Each number is 500 + 25 x the weight over its row's rms, rounded and kept within 0 to 999. Layers, rows and columns count from 0. Numbers have three digits each. The size before them is the row's rms in percent of the matrix's.

# up: layer 2 MLP up, 1280x320, rms 0.0878, rows 519-527, columns 160-319
# down: layer 2 MLP down (transposed), 1280x320, rms 0.0848, rows 519-526, columns 160-319
up519 085:506540479502453481484485533513478512550471475455445471520461519482508484485463505492504501508501508493460449512540506494488456480524482537462462492533475452477479525489523490515552487508460493506487475486497506507520510511510469446484528537493466512470488496458499517502490473524522498516509497517475534524531511463555508512497529474516483479471497506491494542486485462510517527487477483516521528488481488517493471535483525507513520510472537524534503512546425470512489515490508484
down519 093:484460506488539497492526500508460488565509479507516523500510480502531569512506498498472508497533478503536523489497517542476520525489469498475472493480520516537545504501477493561493516494488514512503529551541534470499515507511472554487504517489503453482517509524469489505472534494465475495502512521523523539507472481488545491516520554520492525536482553491548470543496513524488511501503482486509501493519483497501505433492519518510512506526533516548498524469561512514558489458511490
up520 103:494497465492514465495521488541474512499476477507498461517510545508489473510492496524482503551459543498479496485495475514482498508495523450442472492483510485530518502489520532518460487537481447464456501487510489515503475511521566562537508459492522525530502488482482510508498516472474518477515488498513477486492508488508496495461501516493543531508511464545488507496517487497514508512502493460485559438519466530580504513494524476483505486473542496497497485458519472491506488531518474
down520 106:501486491448469500496523501504466553524464481523492485478482520507512512497487513509484468500500510521530488526520441514527528517465538483474517498516509501541479475472531482522500475508541497496505502441503465505482481521533487460527479512547520504535474503469483493544500462487498486522516465495514508482502557478472503523490516546562531493470496542503546510509523491518490511507454548496511497516544503472497502514501485469491497470519492470472477515482487472533517503529509488
up521 122:541517518503460479487528477554488506532483534516449508498491489395511518464519496513497497520540463517522475506492475501514496521516490490542505506503411507529509500481486491509471503514423519526502521486500526463521484532515502479529511504500491509496519528492483571469526470506524514473476434492507494476495502532489535488506490488473520507499474494548516497498498472479494503529493502495479495481513513514436486487517442477490479527529480515492491461525458505501494487509513498
down521 114:515492486481475504456498501477482428523560497481477479503470514545567509504505477490467520484513516507536487516510448450511531488507493483467451531493521502524521507518513489488461498471494521521514493514483502468481549499525545475516509509494486504521477543493474530524494501560522499504489462532471469481457554467519468471497502525510493511494543481458508476476508520474500458468516521494484496522469459528492489473503536474501542522514528478505510493498472475510516520492486516
up522 058:444479484488453466502479529463499472510468516509528492500520460490506508456475509475457489586479526514487505497481476542548502537567495514486498501479528526489547481569512497501537502505498532478514528477489500485505484499487507548527507524513489498480524466487500442513476508516527532493537507489487545489504512480535451509526508495492462523493500465450504521513507501504511456495481534462533529457485484470497536509486536522488510521518536479499521490450465490494495523534528511
down522 078:471443468492455425487457508480504485536461516537531490482503461462481494457461517510495491583491515498465527521486488523526501524533514498499494510483527483488564457566482470513502524515472489461493511478493499513489458481480508508507524514517474533475513459466484448472461527530486511515508484506505525512502512525531499499517494539478467536479466487499506532507530482464505454484467510474531535438499470499458502488502524505473515512498560465481532520436473483515490497544528522
up523 113:513507521560458529457465493472501457515489500474457444493548489497468497488511493514488491482494456486500469450449468519505514490495525483496511466481494458483523473486474527467485482494506496502504518531515481485543559464493488453503493525527503483523514468479517470524489526522502492494522508494471478519518487502510455506482520529494482503486491506488493509533473512467439467457488467459515513514501442499481528460502479475477532500502509488492483528521514481542517463524500515
down523 103:502477502466536488525502507504494518501506524491535527504481461525494505502557491520524517520502515482497490549431467427448493493496475505507504515501519492495468508494518484491507508482491513500513478494476496486456445555468523515474478499481530513499483532495482510505498474476449507514495518511468470487494522493481519503593561520511477511506504500476512501484480467502474569492503509535499508448445504513512494532483493472494507504488462518496525522509484471501469498464493483
up524 132:483555530481543489466531498512463511501513472473492502536510482496493473518508487538503465480507486505464532530489537526498489500508531515482465527545494504539475523509520490537471510487505464515496501499508565514486487509539540427507526489466492534495498509501475555505523477524473498501471467469482495498458501493509511503542518494551498481505518507511529468525522505477448517466457515504521451488459523481484467466463465526531490480504442506516479483486480470524493507540523505
down524 120:499568508503510487511505514541503515505535472484523459496546511492483478539514484502552483499504481504499522519472536504524510469508458497465490491499543517451490467465569525498530495518512511515491534482498459528516475509542523513486482504527512499514500547495469521492476510477507517458528527485489522480495422505460503520548456510485508477504518460516506499496496467460500500505453525527528501476491508521549526491453449513492461516501497489498427465488448474512468492499484537
up525 095:519507501481508499483499489477508465505514504448517533459499545476425497512468482545522518505494516513439469480514509504511511527481480517471487493468495489517477455519483483525480508461485520542481502463517486544506491463516487488506509506466489501481530474509523521509489518506509440489447471480463504477568512500522508525500479556522516493504494486484466526523509508550510510476531487521502485505503537495469518517480516475509518480496512531552438502487495471524501480513499522
down525 097:490479516525485510520486495533492533492500529486502504468491507452499483508529510494509486504527499474465527466507507452488506480510452459493467509506459513494521523501531484467559472502516526461525505492493540540493485563466451485525486500497506517498530565530508474491516507458489520485526533495518502534431457515499516495538549473500509538482537482516511520486509481496536502496521470478489511505505473510514507505486486479484487494502525476469490485518513512499466563471455521
up526 125:484538496498500464502505494526502508513503498510501468492475505478518524476515503477499509495493497516503530497518481471515472489536477530484476517477521512513460501536486504514491479519501495462543506528469543555471497452510539542549528523460499526501471477462501524520462485498529551508514524529501467500518447481498503464503457479457537550492522491522528503516462473532523468453521514487473509519532504480479505498483508474473467444485534537490534526558516484487493514471520519
down526 114:490474495479480507510518492480517482501514500475493504509541534481516502501483497478493497509512497491521524497494499455558480506490517467498477516559515501485452457524485480459526491493449502526461495500461502540481491486496524525498513534491461512513475468498494482508466482530488505504539509507473482497460500528501504539524488515502567532502478485481504515534511509481489493469522545562515508481477496500506549479497511432493469474503543505539496544490527507480459514500452537
up527 093:530528455491476523491507526462489527476517540489485519501548483459490505458461506551547501452509476539467549527488507502506518486495479475506522449485475461481489481479535503521519500505503544552449494518543496495504482496498491527499495504490528499495510529504524494483480492516542537489471516516490501525512492537483491469455519507478460487549501503520524505504530505476520534510506512510497522499494489483521495468505494453551487494498514474556477536523497456511473472513527492